Weights of a small GPT-style language model, trained from scratch on English Wikipedia.
Size: 8 layers, width 128, 4 heads of 32, vocabulary 2263, 1.63M parameters.
Architecture: LayerNorm before each block, learned positions, biases on query, key and value, tied embeddings.
Each number is 500 + 25 x the weight over its row's rms, rounded and kept within 0 to 999. Layers, rows and columns count from 0. Numbers have three digits each. The size before them is the row's rms in percent of the matrix's.

# v: layer 2 attention value, 128x128, rms 0.0836, rows 88-102, columns 64-127
# o: layer 2 attention output (transposed), 128x128, rms 0.0763, rows 88-101, columns 64-127
# q: layer 2 attention query, 128x128, rms 0.0921, rows 96-127, columns 64-127
# k: layer 2 attention key, 128x128, rms 0.091, rows 96-127, columns 64-127
v88 075:474484488496491528509480452495532511542493489506484556538536534528505490549500529474466503450480515510491554496498512485465504515489517480466495468473514531509540470496489527480522471535508474
o88 091:513481496488452480547496488478478527487503552478540499479458532529506533478544533509468482523515508490515498460495503491547509530502441453462498499521497492482478547511515517492494505529516502
v89 098:531532499498478479519510529532451505486505491514492519491508504534486474523498535523484491477491507484487510505499553514511511511492457514550527511487468504486434510520489474502501496485471520
o89 097:471516475500473484493492511508495460496464511516456482490519466509482491485481535507512558536521492525473550509521471516518458544481488498497460506508476479508571511532488499509519540501512445
v90 083:534516522475516558498465468481452529458521515482525492500528531476541494469509518485468499549498506510504488529545459490479493500491467510514561472508506489504532521525520516474453532479476482
o90 091:508544488510491507470519462500511499467497493506500516514506480465437514552470467505514462482515493507456499491487471512510512469468530530467493516523511523476527470507496458544486559463479500
v91 091:547509510509492492507483531473504504533481504539478493533484477482464532498481531494508496557498517532515532476467542484502511483489497493471511518488508497475485521510555519483451510510518488
o91 095:475497473498496487491477507509474499481486499489519497479530501534450468512452502495531574471510462507492521487518485484497449513482511531465470523525489525478517488540524501508499483481500513
v92 082:511465487525517496506486546510540489485492512499510475444491517526457488469493480539517487524521432480491487521551537517449505504502538477488498558486502500530495486501486509539507505485486522
o92 082:482491527473492516488504510489544498538501480506513508536512510495548512505530521461490481484511514485491502498506513459491485453499440479526549440519498470507548503543504515509518500492516500
v93 070:464464467547500514490530524475493457548482469517498548514523517527497506568463528511476501445491486497501503492472499481492524507485493498505464478461499491505499484476513528526512479538496493
o93 088:501473513488472488545485491480497527502493547476526496482457533534522507454535525493462499526486535501537504480510515496518493536491439439494516492503478451497491520520513523476506462564527495
v94 095:508458512534502501479485533486540491549507505497530543487499498495454489495544550526499503552476526532511497524509515512479512497496488462455528486486491524471503484500523492497460513506484494
o94 091:500531522491515489503504480493480490484499500487508547520494515494502461489516552495527540510488474487488461474544497485488496482516524519480486465495504484461528486515492492507493497545515516
v95 077:457525498514506488519502468483462505548507523502461515491542486514490487472530483483508481524484516575468496521504512487497519504502479493465511434503472514525511500504565489494532491511480490
o95 080:528513481497466488537506467510504518460503498511529497530487501484489563518550551494487467494538465493512488520469490469518527489496478474456475509509510522519485516493478486515491528466508489
q96 070:497460534511484564478514471528528462523453478528487510556513510532521536449535480488529472534500507493522496531545474500446514490509510532493481470488476478500541481470496535489466487499463493
k96 079:492555470502502517484478471487472501479541525523506506486479473508518500514518512509478492470523519481488511501491524549503502525568514492513519516519528526524516495565490463492516503493526530
q97 090:512533461533514522509516503492502461501536484511497485494504462455501542529523494538481514472524495473525499477487534521523439477503501556463524493549539477508484488511508467519476542489486526
k97 098:479464519457523500490491509489504512494491520477488519506508503544513503504522530468524496527485476517498527506475471478491502480392491484517472521473526523483475505411473493498481503492486494
q98 078:493502527509500509532509519468527510514405522515492494501491484505495496517490505479551469478459504506532511520507484513492559533495503512484460481501479483446563470470506507487503466515517449
k98 103:502497471532494474484481494500484482502528481519501476505511504488477504482517490485470504501523523473489504493500508490518498511634511517472537519510488486514509484604512509514480513525493494
q99 088:468517484532517471473481505455464564477499520500513453438497527523490455510486522530513534467503524513514490506509479547502565522508494528457485509452449502518512494522499489523534483489521485
k99 096:529518467516455508515492483513503488497505489480522490530506492497471517482505507494475477470505485471501501496516498496484512505624508483518519496506485474482486493596506513510466502495496480
q100 081:540463522451505509498497492477518541467499513501542507477497516489551504521536488472530506469458482488473494515477536487473495508478502444523477533446500482491528478484507518525533492525559507
k100 087:482543459539499468483550539518516489515511459544477453496487522506469504477485482517495519482536564480497496474498497468525507499587528512467505464522481473503472496551497505515499483489493489
q101 076:475492457451516473493503518530503526494510490465489520502473493507437502490508490507481460571518500529495508478480498491516501511486475457530551517499532507516522469529449472510529491572499465
k101 077:553445533488486450506551476517523536508468508484504493484503521490518487490469461494485471495492524529469507516534493455512494506443537529513461520507464496481518493445536518478538529458488486
q102 079:495481487512506479512474518458470590531500515477524504451479542497494514488482500499532478493482493511508508528509497471552496474494457491494494477516491509469513516532507511518488482490495492
k102 083:529516511537477467524494479476475470541464509490483493510496482517497500504476527498498478479514496472459495510532453552487525531569517496494480499480468497493486469527508501513518481477477487
q103 088:541511521498504458473511528509504484507509498502491472448512536528476470512487503534509498442480498508469474513552466501500520504511495508515505514504471485526484504519527474517471506467450510
k103 092:508540480527466506518514506496485531528490506524481488529507488462524552506475501467482473514514506492517506492473494539538489505572497478461484476496491487508524481539514512510489507548518499
q104 079:503527522488505507523469473470554458470517494514468554507470539533497505487506501491538496549505497482505502508518520479521507496477482467495515504511541559460513479479541505480494513491544545
k104 087:524506557494517471478523501477456476538492515518496464512497477507462491495460487530484531468478488510487474513523486549532494500435502485429510484509489496522465507475471505496504470476518487
q105 059:493500480486523539489484485514471516496537517440565523515468479513512479526538519495494550540527475481462508482506515505500453457508479498471539479523519544469438527534488529514473518475515535
k105 087:490470518461518505515502491496528497504496496473489507477496489508499494508475499532514495513484504538518482515508490489511516505353491503522483490490499510484504490381498509517514481483509483
q106 085:504525474477504527521496527504502458496497500488504518535488480494475508515525531512485524545550512516547485507522508519481525513479480509462528541515472538496537498460477512468496491507522553
k106 090:447484559449535491497517490522490518516527527501507497494543523513476467486485485513476539494474495474489498515485422489493493510394513483467503469496508492471486510486486491501514506474537486
q107 126:498529523538493476510484471471495514501468497472509464441470512474503473511465537481518451457474505552477504517513469498535526526513501506505504489480450481511499489504502499505507479513467459
k107 120:512519453545471493506469486525492510517507496511513538491502502488500516503507497484471498498507514460478502498501500502488492497643484511501504522511497477512523481583516511505503493515499493
q108 079:519524502548472450473488503489491493530500511473510488492476539487474554484471523497511461494526519524496505505529466555509476497521522492451505505493502446486489491496498494478494490454465507
k108 086:501530501525506545516479474480505475509506509497458526479493508498532504521552519495477499489505494481501490515474482486467532495612539498533472517477490547516509485534509486507506515500478480
q109 083:479544477456546493503511499503494492502581511483512491529484522501477492517481529514471493501527496496459492492485515501525447473463503466503525501479531506525469494500475492484523528458518517
k109 101:480485538459510507492505511499502524521491509497487493481490518520498465496489483495542528513462506532502480511502480485523508474375511516485486480523491530478475491418515510484523478490509485
q110 075:511516483526512494497514488507456483487505480512490517492473486516484494498543472516523450547504522541485508487454549448505508488501497504488545482498502498487520514505517515516482486530489495
k110 081:512445525469477494504468481502504507497518485514471489475483484495521500529489556512502522493505482487493477494472456531458476514462521495547457526506531556498439469470491493518488479498492516
q111 088:520497505471475463489499482486439480480531523511447548471485497470511566442516538467503459470493489536489541473500520444502472510469461501512476488486483507502518559491494496478472523525506504
k111 091:456506540508474475487497489516498507478494471540508483542537542490506448503443512513507544540486517489454492493497483512502497507494548523455481483505485484490462517477519507507499472450508538
q112 079:480524487533469553486509484554492519470519474511519496500498481515526491529557521518483531543545505483506536498462539464470469453483537523472535499527546547502468541483480510491505483503525520
k112 094:502505549435531491511504521486518481514504515485495481493483497522479496507478509496535507490465490526499499508506480502500462498375504497526491490498509507475506511403495489502485495482514506
q113 067:530465509528461490475497516463490518487475513518487500484490486556482503501514469478532527492502479477511445502523488491456515513502526555493480532491449447528501506486510534531470494520488485
k113 086:501524472522501507514521508504503465493511480501519479527508500505515516491502505501500490480507527480504501499477523526479527514632484486500516473496498484506501519581502479500496492499502512
q114 073:493501506492456490453501483531534460487446466525494524465533478520513500498501481474508500466524492475531498528497510469449526524534496534518476511524497493484508524486510534493497485519482468
k114 094:540525498546475513497485476511466488493506482507487475538492491479504526489501497494483478524513517497508510473489494513502489508618513507495516508495510457510509513582459494511464513525506529
q115 073:512450506524480512484526491501507509500546542502521485484487526510505490539501516505468500498498457462483516505500550479494452463488491483475554502456474509548463527521499517489528492493488490
k115 089:482511517432528475508496531518512499524459514478507509493507498506514478476457484514517501508458520510488486481511483503511516502389464500513479501533510527469510481398515492496493478496512519
q116 077:527522511502526460533511464486542522484520520513502568564483525499505514483456514485519527487521506454464498496518537500517487523501486475546478508473501475492514522517523454491474535509483521
k116 084:505487465540500524488523558524467477476506505520461521471512466490538515516524516490479508498463510528490526513473525556497506483532505542539478521520518491514441502483498524494536509527476504
q117 091:572500492501492506490550505493470490468515516520518502512514468498509560480538483511516501480556473468523507518486533473473491428460472520489494488498506495509470512483507524496469514485524513
k117 101:433512516477502500491479493487526458492524492517478459507475472521520458490463487500508495532468491530505489475519484494497485510401537484489505484485486533502486524441488478492506494447506527
q118 070:520482546520470497502518486499513481459433470502487493542523483508502512468485477484492494486500522495497486520539475515449539563524515506488461518504528477460530505497494491488452499495464454
k118 096:494520487532499515485496505525481485499540501527489512492525489495496541499493506484479493507505498497489504491480521518510509490618482494491507520486491490540504501584488485508500502505488502
q119 086:529457512495518538490505541474535493443520475524506513498497454471568479513508490520506482508484517493531507504476531470474482491482567503514495514467525472467496512487472508514506497551515490
k119 085:521460470439479463513521505511533501495499474526495516495512517518460486514468490499531515494542507541500524504502526478503509506436464463514487473523500520522472529422504511515515478486476503
q120 084:491505493519482478490459519501549497515459510541450480489515496532464485534519496505535501514484488530575487501519491528520526528495498525458502491524487497492507481476529472535476513490512527
k120 094:509494511525530476547521511505464505485486495497504471541524520479486497470506504478473505486534514471517508494476478507517502499574499517480504506496513466485526503597483504526472497554525466
q121 075:501483478493541461495517519469498505503460495498497472517526512494499488511519476550514481527537511533521517524452518485517503436490486516478469511528496496481516505485505499469512472507499508
k121 085:510498527501488522496467482487504493487497500457516511511492481489495492442492524490484487527510470485478484489549504493498500530448537455500536462488501546479536484453513485483511491443494489
q122 082:539515502486488498514521484508520480474500463517457526522473459481568483527532512485496496540524524513538515476496559460505491510468517533537493492480520539481518538507490481497519480517530513
k122 089:517472515447516508492534533491508492502474476493497512482518514507471480515449484513528526462473510548479509501482487512497493499453542523487508529510481481486484541420470524509532502504506487
q123 089:510486494498503469537466504446533536513414503486507464503495489508483481501490500455507475496449515505506507519501506530493560536500526498485462487473484467534549485495505495474494496552470477
k123 105:484509475559489499496493485520484498495514489528509515499521503489490513509493504501483505483520518500496501507498486491502482509654480493501532519497502487500510485592499506506514511522504485
q124 081:487474476487518551480544487500523449513487513495528512490512464537526509484475487487494518549515485476487496496513535517454468489506528528549509507547463513544485488491505514489486491548500505
k124 085:487523511450522482495516471537501546508533530524492510490446477484513510477485413547522506503477504506474519492532465510517562485427483465477501482504511516473501522487442506489533500474549531
q125 103:510437514487505517498537524507484469478560500506504520565513503514517501481515517521471514530511478476527501476479511488491438475444496473524501493509526528522485517475493505506486519503517553
k125 111:471483534454520507485518512503501500497482516488498481512516492533495473504475491520516522519493484529503510505506505510514500518356502497476505494514514519490494507406502509504515490459520512
q126 099:521479517491487503495521508535500422489506519575480539548464484476518545474514499507490491554495489502530514484498525482462481479480501502483512493533519491491519536484482488488479519495484502
k126 096:491471552472520475489497508498506521481485497501498484514555502529473483512485514523523540489468485509513508487475496509544489525387493495485479488487507527505489501414510490507500481492518517
q127 097:505507462507507533457529478501489447474511494528489521533539459506496519482541519510505535540537482476515467492511531495495474474496491492473489497494496536505499510475501513446469493530520527
k127 098:474484538479516501508484500507508494495521507501499496538444514529523481488499497486490510490469477528500493497506472519484501500360526485498523479502512511471479495411522489497494498446518519
v96 113:492506474528511512503522475531465539491514473522502518492495440520499508530500538503507514505495453503523528538463497494503516479489473548523471524481521502520467519488484516460497458504484501
o96 110:477481479493512477493493483485528486543493508506538482513503508572498500483536475455489485504496510478499527483488522514536488473507498491467561473516503481494529450527535498526530515520534505
v97 095:525512546500522524521497486485487529501490518480443515477502485445531474503514473535488479531469539461518564547484491465493476483499469483505482486475519503469508532526486493525489493492473461
o97 104:469443470488515502507504509480518478488516500555536482491510475539484515533491495424533520486490462509498503514472525481516507529497517515495528482495489474468496430502494523522520532510525531
v98 130:524513532508539479511514483487480460529510498506500522524484453505488504486506497499491471524508458479493533473492560463546477520497488499485507504503504496533524533478454421556542550539520505
o98 120:482516471535508509484490483472470557522533523493482458425485547502516481519500482497515478467435534488478511533519495516503489513468486511558520497506514500519460456527521564464486500485513491
v99 123:503510508518483495477498489534484487520519517539504464460487516484463535518467505513491507454534458553486472514501480516531499503492519546514561465527484481522462465516506502454505531504474481
o99 122:513547525499497460483500515535492485508490499453510507488465500522503440443539509534496502523478552496506495496489500522520534498511511509477528491504497524507482533471518530558494478483483476
v100 108:522543514524476560497487468564465574497499495488448503480502496471528502502498481541506492493514564500531474533469522510537496456492472506519493498503532502477489475499524496468475478476475461
o100 111:531471483494523481511514512494540446502484465528567490510500456532475497534516478425530522507532471515500508485479508492493517490531516521461499491497471494466518478471511521506517495509505528
v101 131:472527461520479489487495496510500530506511461544525499518499492545503540498477524458519521522511500511520526505506479513460509494486493502520471517492501501495500476492529572465460466475476506
o101 127:499536486480505510490475513505525519487466493488496523533508485514482487481511491538483487529533503481512493463493508517528521471531526485446518501537493517492552545503474409518489491532492483
v102 118:513512500480497498515500534505520471530495511493478466505511517492481498471509485499500485493462539494500496435462546507537466517487504460489547512546523494477508501495510458537508524500565533